config.toml
num_hidden_layers = 9
norm = "rmsnorm"
positions = "rope"
rope_fraction = 1.0
init = "uniform"
init_std_o = 0.0519
optimizer = "soap_variant"
lr_head = 0.0432
warmup_steps = 76
schedule = "wsd"
max_seq_len = 512
train_tokens = 109900000
max_steps = 3354
dataset = "wikipedia_en"
Each number is 500 + 25 x the weight over the matrix's rms, rounded and kept within 0 to 999. Layers, rows and columns count from 0. Numbers have three digits each.

# up: layer 6 MLP up, 320x128, rms 0.321, rows 255-289, columns 0-127
# down: layer 6 MLP down (transposed), 320x128, rms 0.306, rows 255-289, columns 0-127
# gate: layer 6 MLP gate, 320x128, rms 0.314, rows 256-290, columns 0-127
up255:455513494505472493525506526507481514531505493490488498492516488502470497491516538511505502537462518561492509499464491516477444504494551504454507532481496523532519546490510572499511483467525493486519556516482528516466462485464514506461533521531494461503508471518451458484510506522507472517506479490476515507527494526486500515500544518511540490546457512489479491466569492513474532420437
down255:529507493503506510516493540462534478484518506542538480526508540471491455531515495515488492458491496480490507554512534506554468490518482432470455479476551505475491531523480513507489522513472500481521488537490501472498513520484442518536501497516487505476485537521502502486452501512468469480455481488512475511468471493468533460489440502517500428471469524511530513466475503521447494506519
gate256:515493522487496516553505469500492497465540523534501544470492483514516546469518545482488506483527515510492512467493500436488528520512511482516476497501523492496526505496496510453522462534444452485484540503542471491522494557490506520492501492510523495516488497471448548490469499513529499512490519542547520468480537476489464536503505525506480469509546484482510530524516509502490486489523
up256:501453464512524526507485532535551525502501489456473485524496496486514491495453483521524542489470489526489512486511493512507528470471530464463511541474455490547457511505478458495514489495510523517478485493479485505490527488503517493464515477494471515499495530502521530516524473530512482469456511505467477488495518491490509508489485486503481502474517531489494509525512494504484485487532
down256:492476482505492514460486499460430484499521462486519521478518516500514492464542514460482481525501496440472516483497522502527513453525516485454444522516473501525498489463535476530527544478489501514514492492454492500527490505491486499474506505489500508461504508448552476499467481494475483525504478442505516529502477509477493474483524500482493501474506489476514518503509503502495525496498
gate257:482499472477460532536516512501499479503479605508465485501534496516497487493549526515520478448480487519521564471536505461499480488461520498513510496497490484438506502559488525559489483464519512473578457486486530539459486537505518514461501527478530489487551482544530457534502500466500501467484445522530494509490493490549479519512490494558541545480506525495493494530499421527502531499500
up257:484477487491491481442476535509469530485529476494530453488475500477575535524500519478503506554528475523504503505491509544526491428505523502537536488481515439532487525458500490489466495510514532467429529484503475520517494472492495502485530468477450465517501546528545432481547488463492508547519529500512493481539520558480529465476487480517466510483448525558454449539465508491503493512500
down257:479478498518476505511479471473512523517469481524556462469488500494488498508468542539472516507475423486515519485506461495490480506505535477502520507532500474495540499524474501473510497530490453478510495504520529522509556494527528525519464493484513491502508500542465535559503507518463513528507595517528475498530513492543521478476479478509463508504500506524502464501510513477491477478521
gate258:475461465533529451470496527489521549513479487495485482497500523497489505540516472581516478530481483524504482528517487504487482517490477481477482461465516511484530477524515500445494529445499488545482537501486465507478492520498483490518528496514531503481477506508558484454489529476510458499499479551522533508532525509510521499504493534483474535520482523518508515515476491504489478489513
up258:490496512461506478473549473548504518507521537518501477514481510531490469501508468460553517498484503486549521503483507490520517487519468506541493494495495523507505502496451504544491504474524471503474488474529531502463460459500488502532525532470463482526495504497467520493546536460470494479484511521487521452529503509517499504491508485496465506516451465506503459452496516494514528517502
down258:479472475490489500510475505495519463454481488488495553522541472488483488468492478526458482476513533514499473504488485511502562503487506454493522493494526479476485508500553529488473486452522520483516487505495482493475505518476497471450483501509510456492485455506529495498524426526498525530485447496498506469539507500479488507539439463516492446525479477516501526501528528503515502529471
gate259:521529446522457473486504501483477487510527523531466509476501549493546510471493510512482502494508472497515496534459512459466543509512501483557508467509525505510521527506520555514498499512457461505482480458517481502473466483510466508486491478513485517478514518463489526466474517492521530521488507484520494481466505534505515509482482498512473501490475529503524508493453471508478525502499
up259:469542496501472484514488484507507470508480495525529540475481495493530506501484511470547495492528499526500528536481525493511496532531486496517548480537496526504500508490492525505513488507461491584459501485524502543503500509529482521505504505496509507478512516452502486505500475465527496507502522496500466510533548509502527487471542540484475566521498495496491549454492518521506500499521
down259:525484511467522493507500515505490520467469510488457492526520514508491526487534498496496507509499477484561478485486486514475466542464440493467520522534468525523481506499489507484503508526506503498532512491478526578513499514515499495528485489487518486513547483511510445541512521517441462521522498449529508485504504511505512482473493450509519492485526445500476512492535497512449503459464
gate260:485472510482453461463476497506522488500510501513527452517473512544578539534507553490453505529536503496467508497513539464514515463453463482485491488472505527527499520532513478519482470496544513554464525577467505494458538468552466551477508460455521457523468470497495479527515504501475453524547499504528464483495498519471506501514514467496497538485490534528530570477545492507478509497491
up260:473485506465476457490473514466536487518481536529481478483529533506567507472522493502436507541501465480514499467502499504490478504445497461501494517514517481498502563510547441434523510458498507461454499529485488473486513464504434530503500480536508525510503493487476480517556506522467445539531500476495455466504520495509480544514512495515512488473520495543501504481522501538517490467444
down260:519478513496503503510560513487530453539464493506485529504471506498512458538524517499477501504528503519531504530474467504470427559487515494516489538476460523505472539505516514498498490513518490522536538514505456562506492536465476516471483476494441457551502522525509450467500533469478501513477544525524534529495462502494482501473475452501501482497461436522417514497523503525483489496508
gate261:493478506473513508483548489464478518505509557496482504466483460482530469534520518511535517481476492510536557506455527491453468506552459477506506490502519541524497506519460501479534503455508479481519543552502482527495490520504505517531483484499487511511522501522439514493516520505486473451474474528547540534524542480529530537485568540533449501487501516510526474517494529459510493496451
up261:463515509523539516520519510487515513497493516519470524491520484481539479502503521515533505492460461515501484504473505500456450498531503485507498503523512532498539526560484477454548534455509485527464542544526466504437505486490531487539483517539482494500490497505502483493511517502488504510482456512549516515512544509483525522515547549542466516491488512511545481502479475481487472450483
down261:522535497506509497459527552482461459493480464535476483546462542490492518462522502500498497540469494465438441449528441521510523483486518466484489522515523472507532459465508516544483468509483534508512507472513504477583505493515536506436499536507485495474498492501547494513488475498522522519496494452498495505490534467534495500469473513494514466535489486475505458484475501445492519475531
gate262:449513468432474445483510512483467500499499495496493477489537571517515529494490494525545527507493484481506512528488482495521506464523485492486498473466474520530514432499483511487479533490497525550488514541522522499472527489429489476495472478514503488494465516472517508483491515477504533468522515543486531516487523521480462472508527489500544490531531459502539497453455521506525515510498
up262:520491496514490509487514487505551426502523526514482538510464533521511518514490529524488511477501505471466514531501481506489476500490551525515529481519421498530463541493536497484545488528496487493521456492499504471534511495496512540502508490508463461512510489487531471492557464523541521526519522503489486458524508489509482510451515505499438472476538520536481513521533516555494486537483
down262:510499490503520489524482507516481405489487476514517547513493493491456498508458510456538511473484551463456540472518520493503485527509522488487515495521524496468502468524462478493510531502490513470478463497503470513505520525508479507515460547458540486486445509477485533474474483469490491497499500506526505480459517492512527503512538521505528509483474490480473526489487486491512498513512
gate263:512485472496463516510538481471523495487519531541492512516526478512509505463513498494458496500494462486471530517493479499516508500493477513496511497497514481514496484509470530460511492499475477518467528529493522491448493463498480483496534449515499528484486469534481526485507513485536480518519423469486532519494509512515534488464509493448526563565511555510499463511504477468486545522471
up263:483524482494534504520491484494449487524462484498506516464486521488506477523473514516541501473496534506512479486521489499514528496514511513503481478461500493506466498485520476521502517506495485507505464479503472548534521507485521515484485558508482505520511542489500512545488492491460511504472526492501493468478483481494435476505500487549484449454496474514511557463484529527489451474500
down263:493453512529518517520494513483517439509526504503492463508481508484486444495497475488510482513515551509492509488506542483530515518462508496506476471533485503511475526488496514502516546520530500513500496498497504503474498489470506453489516483491509496526517477486488519492512534497546497546485527525500496523471479540515515486525520462449511502507474504456528481491526477473513506554439
gate264:450477494484483508527480488497493484506484543547485451485430503504510453478552430468495482490513479518504506516506500526499552538476501503521473500496523487514520466514509507504506547432515516505475556508507507521490476471525548465506500533509485563484464486496477459517491471507510495452497524500525519471534499463491502490476506481481514504510491502482498479517517506476502517519475
up264:480526534495534479539514528517469502508486501517468529538530459496511510521466503499508511462516518454458538539510495482493470484492542512469505506449473501490522495493481502511507478481531473479543460484488487511484466511518475523461465496447483481508448463496459533497463493501521476518488447488512499518518482505485527476538547522479529477514532501501517539476518482516502457506511
down264:499472520492441498501491448474527553531531504488497429489485514507490507477491465498501511511491498510493500506477480490493515506479500492534459505540523447483472469523522515498544537483514539575492480477492501503522489498446517517509520542485482512517527508477532488526542485466485510497517592502541471492529483455531472489490492503543526498515498512497501500483504496512536524471453
gate265:502497507511467472521511529516528511515488531543534458513510471534495505470502481483505505459532478535499512489474490507478516478503477504467550472467456520485514473495541483454464509510486504531500528476501488483481479464492449506525471489478547491461468489506535532467501454451506510492502502508483504507483463498511544493500534480518546492535517490546533499499527504530510472451559
up265:524531488522507498544514517484516489520535544517491482492503502490493524452523491515507490476561465511505467480540517528535529500528499495471522504506474492472509539504516486490517554489472513527482520527453505483491533521489498521489502483499497525464532466497492515498530489463515509467491484490489468501510502496523514440474502503488523514496550472526508494512532496530498493471529
down265:538512475460465514487509436498485557478492509513480466499519474473527495459539511484529512496564498517521499487489496499492482500459479522535487506482545516445536495529505544497525481487488505497514540519485495485485467512541491521516491477505536518487486476491520559477493501534502471498580520468468519472490499496502504481494511464499499502521564484473516522526435510499504506477539
gate266:513512518508490498546487484493514456499528527510563540506497509529461519472496506541513474488551492488488489536497482450521533495502503464492520506505503513521470492471486471533467510476518481509477487526451502497468542514503550494499505523499549508507496532523505483446497456524487505511505495498499473527540503526538455473509487516508515464491510460527513510513464502540488530502500
up266:503483517509530438415502493510498513449498520516513509537457469502509512508499466468521509490569513516500478456477547499499515492482480506493532474546493498517480475520533472468483494484481526484469495499529496519505498448520470511523501464526516544518436485534487462515462507506478466493487531503527509481464465508417570468524510531541475493474499522480552463487513503520471517540482
down266:476529492477521508495452498482469440495514493464486493470470498501508499467528475488486474529568465502529492475496529488488499524499556494481488538525499481505495504496456506505492501472497461528523537523494487544472503518528470511512503500514506475515515507520479522586512463512540484522466512450537517520527530542464498455495531521513493494498540472480517540556499476413501478488437
gate267:468461534516490499501491542492498486512525505463472511508516516551490514467528533495539527500509465503515471487519544502535514499518520476542486497507494476507526507457479508493495476501532475514519518457538497511458503492501494490471474453526543493517469471487473499491492491509505551496521480509487509503473458487479476484506541513447499460461506522498511514482497553545520473473486
up267:519465541515469502531523502518519466524489469461505472526499460494481520494523463487490491525517478539480496492461538512485533491509483551474498495512469554472540495502475450491537459478472516508505523488469515476489462459474528511507536491502526518540514508568494480494464446550507484486493460488501501474479532507501464492503504505555528479482522530489512522519486485561512505457510
down267:478512487470501502473494522510478524534499503469492449533492489517513495517501530478490497531432564491516521465493489534514417486480488522506531464528477523512465517487521516507472529559522542500501439492485453488474489470465485482472516513544472484497458502510500536483497508533487535495476497481480482468513519531499520466477479469471486528560501513463484502491487473478481497488535
gate268:507512466516469488469477500509539500463489524478513494517493505547517464457499488497461506472551489511502504480503497464554485505489505532507534504454484495488514480485523532500486529486469524499508539488509541543520557526513503503511541500453515530490496498511483496487527499492442500545500513505544506507486524505480505515447499531495521486507521505502508486534492501520519485511509
up268:492471543464498478488511526488495494465485442515485464496521489454518524483546526509521509497540487457488499473492443505508539518536463541485536495510507521528468487487496455508503556501513515489423522519493503486456492534516476489563548498508509494516484514535481501477514485459493532540470509503474509517497511509527502484514462497509531474476531484514527512477519525514543526512515
down268:511527492501513551532553493490489547520509559493522536513477542512469520453511476498561516509499498534442482510537482475499462503488492507508482506500506517490459484509488507527487523483524509534542508510508521466481482500500482538487468484490527536473477506510489501486505530497510493503463440524482508494464484536503510500538548466525515498534529553491518488468484509488501491499492
gate269:542525507533482461558539532470546507500548485541473464489494506508496477562472489481480524474485491493477497529482496500500506564467513526519532522478496504435536484478522503499490536546545457524521506492536517473516503518466500516522512497450500510556476516493513500496485551521468488489551492495510512474489525505484501510532540506493533485489492479458504517510556522510461521447519
up269:509541522461501480504457514452463488477473476501507506528484477528503463505524492477520530483454493477531488493516524471471539495536468508473543499552492570495511517523484563495509534509501521513526504496480471475497572522479504503498508475485488453505440494488480514495510513491549505519523518428462499468484489440505483466517435493511511510461509499520513485466475510483514482519514
down269:525468498499494478487486508495518516521541468488518521460515513507522437480479525538536456492495451474494464523546507548519461504458491473516500521511459536509496474507470480507469512494507509506471495446450530475514490523465523473471547487481526549505515484462480468494473462521501488527510507505517482493528502483509521509483499484507497501524525463480515498514532477491487529541516
gate270:515487443486457448491518439500552526489539513519532519503518475529512507524486484547523478489511505498422510500525484488499473482490479527492522498465466474523460496492496513523508520502505522507524507486496502514454483432494512505480507506517477500490488521513509506452460534517479458529535528509481530547500496477491546491538538477497483457497475526555479544506482537499508520496516
up270:513509504514503523482498474534510530536501501492519490497486509520509521522470463567520466480454516497498511494477467527434514524494505541496542489479523514496473486494481489504508476489485482516518530502528488548473505490507500479521488541494493511505500476516493500470542503522487519494532467495474520493524529502457546544483546529473496517456491515527514516444462519551496477489490
down270:542505480462457522514517513497470529490470504502464472506462503483463491495487506519504497510455553482556520509534477530524558528494476500490529498468492485481491509511523497517462520507510502488527484502504503464539483499507514522501501482536493501492499499514470492476517491512491446468455499520518536493476518499474479498556486530475456525513500528493520501517539514529529473544505
gate271:490519490529512487511476542481484510495499486502463484531508506506541543525482512490508537450524492488444491507477452479519482509522477520499527522472485528508483489526472458511544496496511510497524497483554472497476474468502511501510478518533519484500518469480501487480506496471479507510514452511478510532490519451457461427545500553482468531477479531516458511528505508522488493519518
up271:518512540500472485459547519494473513515542514458472502508483466518491507499495506463496473542505480546506557480519520504496524509505483500512483539481487505501511489505476562497498522498466470493524507486481492510540487479485498496459450501482510540518477503511505529494457450516486537439453496519487478444495449529481520497508524523548525483516548488502538486513478456537556504536449
down271:477465468471508508506469462480505507490492520519496523514509480473479509497506482498504440475520544514463499522521497506514521516506510480451558484493464552535531534463524481508496506516508536513552512517530493514466456528523496510491514478504520478541505545509508481523511485456474489506475441459493500484505452530525478520527479501492471484526508493494509549492505507461488519479514
gate272:477462549486496501497470524497527495508527483498526470502481523504503525484483481530512516519484490552482528465542487504457503511499528514497481445512478499513512406487507473554502540506500493507507484517482442507497506556492539554505504512491521544518499543480500536514506470555481504438533533481495512513494485493513490543473487514539477508491498453475499543471459467509520521505492
up272:456532512546506522498523535489531515460513483497519522465512526528475542508519513509494510532521506522491544477528517530482505512515546488515478464515457502522521438506469472501494504506511502506522534507501469499495512535526518469502501497480531556480489504503452530489509471527491472512498526493445490493484523478490502476484462499564483505480530549490491548450463508524467444512452
down272:538481469467492513531536482526518505525502461513500525487535506461493492505503485452477474490508500466513505564532505483525514493473513485490521510470551497508524525539524503487477518480507468470487525482455570457442478473512509504519470494524493486478484505513514515488499515538483535517496502480510511505476519532518487459517525503482468550516495484524521490469516523518487486472514
gate273:526536463542495490539525483465531486479494495509485481534547492532514517505490465531483487470499491463502509473514460460550485519483522493526477538481515487496547527517516530504499446536526517463491509493496469461522469533469497514533489430482494532508496491496515497538557499550530531423543504465542500495475486463465512508501515499514493497511509527514517501499492495534505516515541
up273:511497491488494513550511490489495510501501513517520504488523505480501511554498454458474553452536459469511505512478466480534471470481537502466452568487474483497564536491465518484500492482509515503485508526482485482490513500501508513503499482527451504493535480508500464541496482515505510471533481530459460493512510457505495458505467533521554546498475486483484505498504444525504494536508
down273:511501530468503457502496522505507492517496483501528501503461519508520500493511492507514493541499572531495472510498501506492513485518459495453517500488457515504510507465521478484515522509510538530508483485500501516431483502516524489503472554472527488515516508502488503493479520433500453520454480530478533510498548542475496512530510489493462510493514509539520470514511529493475506511489
gate274:469480579557499512512474506499515505495501509513497493508517506539508549489520502498483463476492469431455503544519481539484494503487525468540518510497483532495499485518559508519458504491538459472504522510511489496488512523508445513507534515513484514516490499494501508470483478541471526477481491467476493537497518512490470528505516471474550507518496488495509497451505516541535523510487
up274:506497508495467474530521525524481512513487505510480519528525510447502494491495534486486480503498478535477539497479562495462504534508460516513460487493513514520449448495475498497524500470471477492524503519526545480505561495541518509471523499523474497457504490463453516504475532459548522472518501519499535520476502479529491497518533499489524487520509460475518505441502497499530518477473
down274:496515506511551531539517469466497488512466490485494508535470452489451473505474437509558539503523512510521479502491473519496485467518472507500543498523501536533541504524517523528503507500512496500484514513515491538473489492512526510521434506515495499482472480522467533501469553501502508544449483502498466473529468503506489546476446494499452504511514535477486541541555520487507447478484
gate275:503524478480472508490491502493505464494492514472540516502521505497472468504551471514518500475528486474504509524508503543509490451545523541493530530525478501514530480500503515506506528465490512471493555503501502516491474507500477551493519451477514507545498479519533469472531474530487524537476474478518472504492495494468499506515508511479491476521514467486511498466458519487466506497476
up275:489448510515522479482491535476490478513521486494521483516495461514469458517527498533484469543501504539483492471510519475495555516550479442493480472504474472490524471536489490473507496513509479537481462520518486509494572474429512492510506512523487527499471492509494468521500496484478464500526511493496518564516531456510494509463462519490487482514528493520492504510489467510499540578495
down275:488513478501468504499496455514484459500530525492437480487492479498527488505453456520516502456508472542532525511488468488495515452522481464517505512515517499519509495536525468531488492468509491489497493537517520501502519495512526504493466480526502488472474477523479509449492492492508472515450484516512505472511517497472523497517512474483496477424481499527486492490493483461482468490519
gate276:464519468454481450498510497539558521511503518515499526474461501510473487532467501500506518472481498478481518515533499551476471478519461492529514539504519487533498500444468499523494491534527513520455471537481540506510503465543508502503471533526523507467521463491485504521513563524491508473483507481468474504524519496501507452469505479531521504483467549515520475523484484469483549462471
up276:549487528495486526470509502509511527497437538513538508487529511502510485538483492552505504506495493496500500492529507498536471537462526491519502480527508494526507487557458557510533522517487517510530514443532475485487477519480476494474497473526517513505519522532439469494518415490504477544487454410543497513508481492512540506497492516472494487508474490479518492464513492531506503517450
down276:486508504500472468489520520522502518498489529483498494469503493471514484495487495474514544522481484479553467509466494470491513487482531526474525509510462479475501492432520487469433530534532504492504502494459500488526518511515549482499467474546520501493518527506470481558518553479520482507480492547484481461532527526497490466514488458538519527477510467496552489539492474450487538484521
gate277:497518462498501449486489489481511494466490507485506514509526519494500537488477478512521493485485477522496459486502488502486469501501503469505512481460488505503516526493490469471506490536518532506438506509530523458509479505512479496493497524494537441501496487471519489527505489500480511499459527499508504473521516481482450484465514556481467513528496530503525478527531479504557500536480
up277:484523481470496536486531537557531548553495496503487508469480515478536462514508489481450508472488499499476441477471487510524527481535480444517509533466494502479543475441511511540493504493494503448458490509503526512493478528501536499503465496458485514509501494506520521494501510482471461497546486513486465476484502500528453544490504522497472494499485474505471484492532484493530483507526
down277:506469550462512497506538436487514505528517517475493505512495474528476477525495504487477525481523506512523543517547488488505504503457432506510476478548519462490520494556484498540491540509498482485515520493527511539490498526504488492554536484493478509495452445458512521475444526538498504501492506452525465501503505512492492480562498535515527512520477485512513538502455504533473480509517
gate278:474491492474483516469490489510463489499544472449473488479495486475542482505516513513504538533527488489487489504499475507544500496485517486517483474479540480487530497471468505529499492517513492473454512466512496533476514488513503508498530527495518506511510522499476532488536466526529510474492499469515526508457551482544517515473494533503542479439542469462481485463460506521533512487499
up278:484521507458473509486509513500471477445461515465476463507509555506498527532513526485477484520501506500523468488497503494529480504497536456444451459511507533523475508499497468501513498506446515498498461470502479519425524505503528497500525521511525500479511515496493519483526488515513518485473505525501560491471499533506457519521517487508467490495538503432559478516452519501487501496529
down278:485482501545494466483505557521479479475492465581499569447500493476511477483514547494445494520449504491514525500499484526500502455482501483460518499524507501490465517490520517499475508518465512540533488501521496516483517519474531503499517512487476505530481514478470489466476551487478449495503520516505491488495489478529553486495449461482470520549430488495486509510543544496507499520486
gate279:471512464479508519439527513479487480509502525492529509485485517525498543529506459504496468495497481513493562467495490498505531498498509507494514468476497474485481484448482506492464488477490493528504520549484517542488507459532512512532475497515485526511554495506520565498511487494528519494509487481534537496459527486430520506467508478461525501484484481486494518521493505511451513548514
up279:502478482505470543490547508492453499493563524495509503492459510470495486547486483510520469454501511508504538470471478526494541508505520506504506525501495512519488478464506509531473513478509507499473525536518512558479517502524504523519505489511521502515536504522490556474513482525516493510543494497512500486502473471461520514460485493477494523501495470520483524521448466464496526535468
down279:498492524504518506539466491453547530521507531511445491490504468530556504456501482504520478514444493473488443506526516486480527507473504517512457501503486483528482522496531512528515517495458480498471482480490487441530485484489508465491494522487494465490487477545484482440462530523438505493471504533456461525517490508480465489534443488498506523521487509465501499508514461491524521538490
gate280:503534487497483472491475480486493475535485507505465554530539500488524449524536475494539501517465480462501509476505482466521483501503479519484501463557474526493504522491529508498469551515514495483501468455466467535458502440477521480508488475479499505487466527513534492505512521508504536510463496502496554481507510504526531485538523507493467501505494519482479504511480478519506493493560
up280:520525446492530516520502493482446509528455492497488528495540477463485445526524521498499514503514505484499511504484484509532523488515497515527467506512509533473483477528445521488511508499493519525500538492516522471517493504508555531473522496522473514505507491495471500550480498501526481466508487491499531515430476480472542519502486513478491517516515495470501496507541480513505494474480
down280:481470506468471532479468495497540437463530487472500496510499434520543485476466519534448501501485516459537502487497511536503478513477491488532519498496478487470536506482462528496510514497482474470531502543479513529539499498483499522521462479479479492483475485478491510546487484475495491510513493503468477526504521498547475492484508473475541502517531486495509481537524487513497549499502
gate281:518460510432444515481441494532517471512478505503510543525491463504508524523471491466490503468545500532489496497540522528504495445475510512530523495492503489508533533450491460501485516496512493529493482513459509453499504531471473501476509530483511554495490488508490529485463494492510555477510523498533520494479537486480480502516532504504505453512494481506506504537475492529479482524482
up281:489460526527496489486512487511504479467460495536493451503516506476485523504510471478491477460511491499510499514477509572531495529513526515538500506496523508535503505505522496487492503517498476467521460487515478501500469532504506519493498502507476544478531469552478515536512535472500496464513495546452507534503529516463485492478517500475508430487532489483502494530503501505559519480531
down281:501481490491477477508475511513451473521479478528572511487540486453466469491560543472495502497512494534529499504471555469516480512450467503500504480490480484501493476485491502483523454511503528477518517501480472500476532457520507471519539541473532526524488508504551497509514454455472507497508512495487515497512488488464511511504506493459515481556491488516495478494454486499490487509493
gate282:519496472492477499481485560462499492490509512543478526493486483463533505440501472508471546492531510506477484524546493477545520468516541566529482496491507489488534536505477485453502508497503483477533467489443503522450477522488502503478493520476543483511471464541545493513514521469502490487490496505491521502470506486569509476478490512513505496473500498517514518501486481494478532476491
up282:482447567500512506520511473489529457498522522549499529537513468481537499499460516475509503483471460512513495509513510517504521557483489482492457545508525485508477485480475488487525493559455495487498492538487529463542506494505474501504511527513489484528492481525511534462514484560525487483546497502476516460464513450545529479506545479479516503507508516494517507521525502500511470528502
down282:526530447473489495495497496533545513466491506506509471506523523483481507495516531485517496469493488527481496524526517444491520507514485527496508501456454507505492472481463499493475469456550550535477523510519516520517510500489500518475519473544530503512526518477487513491504518494555527500524467464533475469473459497514491515537552472538475454498484524484511527523453499504441496502534
gate283:516472512488495477570535500495510503539530504516500484543521505480528494537517530532486447515492458535504522476454499471500536504511485545530507501480496486464506493523509546514496468483498506514502483520496540488472524497518503489480461477492489531509516554467553522546460470512489525532568484484489559539496444506472503482453479492474475513490482516498461464502498522463516550507469
up283:508536528433486530543512501476523506517502471500465489525522500547486485511536489457490468494466479494487531468449522469517518477515480574484495504528519480457510495531534550499499467501509507497499517520483500464484501516491497543487448439531492482514507482539520497476490500478516529469497484525449493532489501516482491535479497525477519469501450461510491504503492499503512553539483
down283:485504486485521548500493458477482563510483474538423542504524449514483502484507462490514504472485485515423469480533498513498520518535542466514524501506465478526456482555516501474499488519487486448477523457484462511517490530541531530500510484482503487490524467506536429484516531513538504512532460449488472475493496512539500455459526499479497468527518471507493492530486512517486478503504
gate284:493525471492498486507480493509509473512473527462481508521472539499524515510476527499489479467496503479500511510465502453515493504515474483485468448442549526477522473504511463503516461493482484456467505476509493497513525538519478527488489445529481506504498482466467508430490468495507484460520501513476481525460525508475486531480538509461512462489493487507506483498491530480493499515509
up284:495465518512499507507513461489484487446542495526498481497477454511502511533477484510489510506495486472491494516481502567498510501505491486498499537494495511482483506521496500510512501532475488494498501518488558472514530465485464478492450521550488504490486446505513515545476491494532497456519486509432529502515486499535511494527517521514517518485546508494504519514493491520497538522477
down284:471498494539503474476462533528511576506501516491524499526517498503508475505497525524515468484463506497468494492499502474519457521491502509512488483559536506478510538526534516445431481496497491483488502486522482465505500458460515489514523490497493464503511501524479486573500520486451530483503534504503478505497470490513519474493494465463486503495465508499505470490539470507482501501493
gate285:433504520498472471502508467541491476478498517502522491508499505526493492534505479543491480544491510514527454485465498490544511498468483552482524524513502469480521513498482493514519478471531505481481524508487476551488477484509497474513495501482479486541453516489496467489528486500536486468489482470466559518520498502483516464504495499490472488479509481521458455484503527472515489518475
up285:503516514506532505490497527499445512526526491477518488456470463487476542492529522478449467462485502512495533472452504461516512515514502477522519512474498537503512482518493517475514516474505498489484440491498525460476520491531471498506508457474494517491488515537489500499461495482487497462517512486497503447508493510511478496463489506513577482500510519521505506523518466517476531553544
down285:495494487457457529479491419526504500467457494472512530536538526496472492501458526530511488500482483443473453504508495503494501514484531516459481515496446436478495526501480490481498479512506494505485520539492485539513493466475513497525505512528521502500500457502503486533532505480512494510510523492517523527516508502480535505536477495492514497463520451514493514522508523463506494476464
gate286:461507502524510488483521512517471531476494497505477498515469505486485479550546518525493543486476513547510493451509475457476529506510497489516531445505497518475561547494534467529475528474484493495491560485473486535478472484476497492512488584494481504490494517477524514482497482541468492430541516530451512528499497475521516496513468456518497500487509513489508515496474487503487508513508
up286:527487477518497506462448508464534463457548579511471479470573510466456523494533496524478497498494488438512510527517513551520486489471524550498495506524502471506463482465507433523479507519516496514486498512515481493449513465513457497512510466525523481498467518496479500501491517517525543536484525492529501492506528487479480469516508498548524462502503509541476556514491507533505498486483
down286:507510551495490487517529535494481440489463505482494504479480470504480471487486504476537494499505424483508486481508529488517484481476492481505516503516473496518487547481517507490449473466538531462498472455527454485546499507515512492498482550501514539470501503522537474541494512486477484502540476519459474499511554496519538510490455520504498507514536532474505476451521523499492504474491
gate287:504534528520502471496510499519552479516495495527514549508516512466490506458497495481517518505527493466519501486481482557478530503541487505449555506486504464487500534515515493507437484508495491462531522481532476494489520470521567503485521482489509521476550517461465485535477484523464455491491476512503531510501524493452471469464547463459512519494497544466465439460479518468474491504511
up287:527524513493497499477493470529532458533506479553522553495496517489479555473519488496495533507491488457516500510508519549496520536500499477460526528529528467501541499496541488494483505497475487502540515461545485493509494469502587477522497497500497523456524465461470487495462500522501488504491483480468531492479505477488509512481522477478462506504522536512467480479468531498520450497501
down287:453434462509491515539481561500495502488513485518467482535450489534508496512499514497491507520495492493499480550495483484512516475500487515519465488520481519508471493505511514469513509431518537528443489550479479471482503499462491463529478512519518488535448508530507518496504502485452523467489504526497477522471476466522512527495485541481441518490471486558497517517501502532486473497476
gate288:519525460513489505496489473502514462461530459497518451495534482511490511538502526550511499527440490494499472496468475506466520512477506464496509514495492529506517537520483495519507495522508484487545522514502492527527478505484497504524505471548519515537496474493471538496464505469506471487500482486456479498520467510565470495500549546457526503466484460517472490525493512466488544508491
up288:499498519472494488504540530522548521529442491485510517466496513454500470482490529459509513502495494474559508466538517492525477491481487486464502534494529518499524488507479452467590472520488519510508530503535485465413535543479522477529486475523496470552519499481466437499510481517482513498504491517466517482491517522510537537484522559528453471480453478527479520562513494470480485548550
down288:507489517514453481514535511486498514466516492520500507480485525549499555512517496519511526535518543491552489510476566500522479515516549497520476495505508452478485517551487525468531461512493515502488520484520509511518534475469510521496527503497453508474505499509488517449518516502488488501510489479506535535532505479517501570470487541473500527436496499517424454512529500446505532518524
gate289:491529473542489512542440444538550476494474469530473492530510487490526501516458467511484479490515496504528445511508516497431520470479543471473513522484488483512500497535542529505486501413526465501503468497480418534442495535538471524506481529512504488514477517507452442531500493457510504517450496524510468490493503528512459531479452468439511467484439515499557535522479471515471507490480
up289:513507526504556485462544537503495480492463505474543518476535513467524524499516459494565467540470493530450511479474502482501534469515517521424509494498514504468519515473482487503522480506464526464510502529547534520558509462488531503533490504526477524463507478467482562460491525536474546477515528565451518510474501512533481501551519506503497487532453494470453506477508492512546493520446
down289:501506509528524484486508509503466531489547481471534491515481546556520497524448490493534489453527493500472473545491498473475510480507503503463491491485484472509507466507488500540501519518514452552506509469459505516443534480453497473526471542490508504535502481515545486464510510493542494537525525497515490473497460495530495428466482491557484505480462531491490445490462514491480496484501
gate290:498505498497476461534450437499445491490487527498505449490413521517535519509471525492498498472475509525483442506517476477479514522518487484492545493491477526499519469492460510505507525466504466484541488510522492486467509510510481489517462523481491506476475469484506478505486478495509530514519482480479520519506482504516468508495473486464487584503499482461494509530508490502442477505573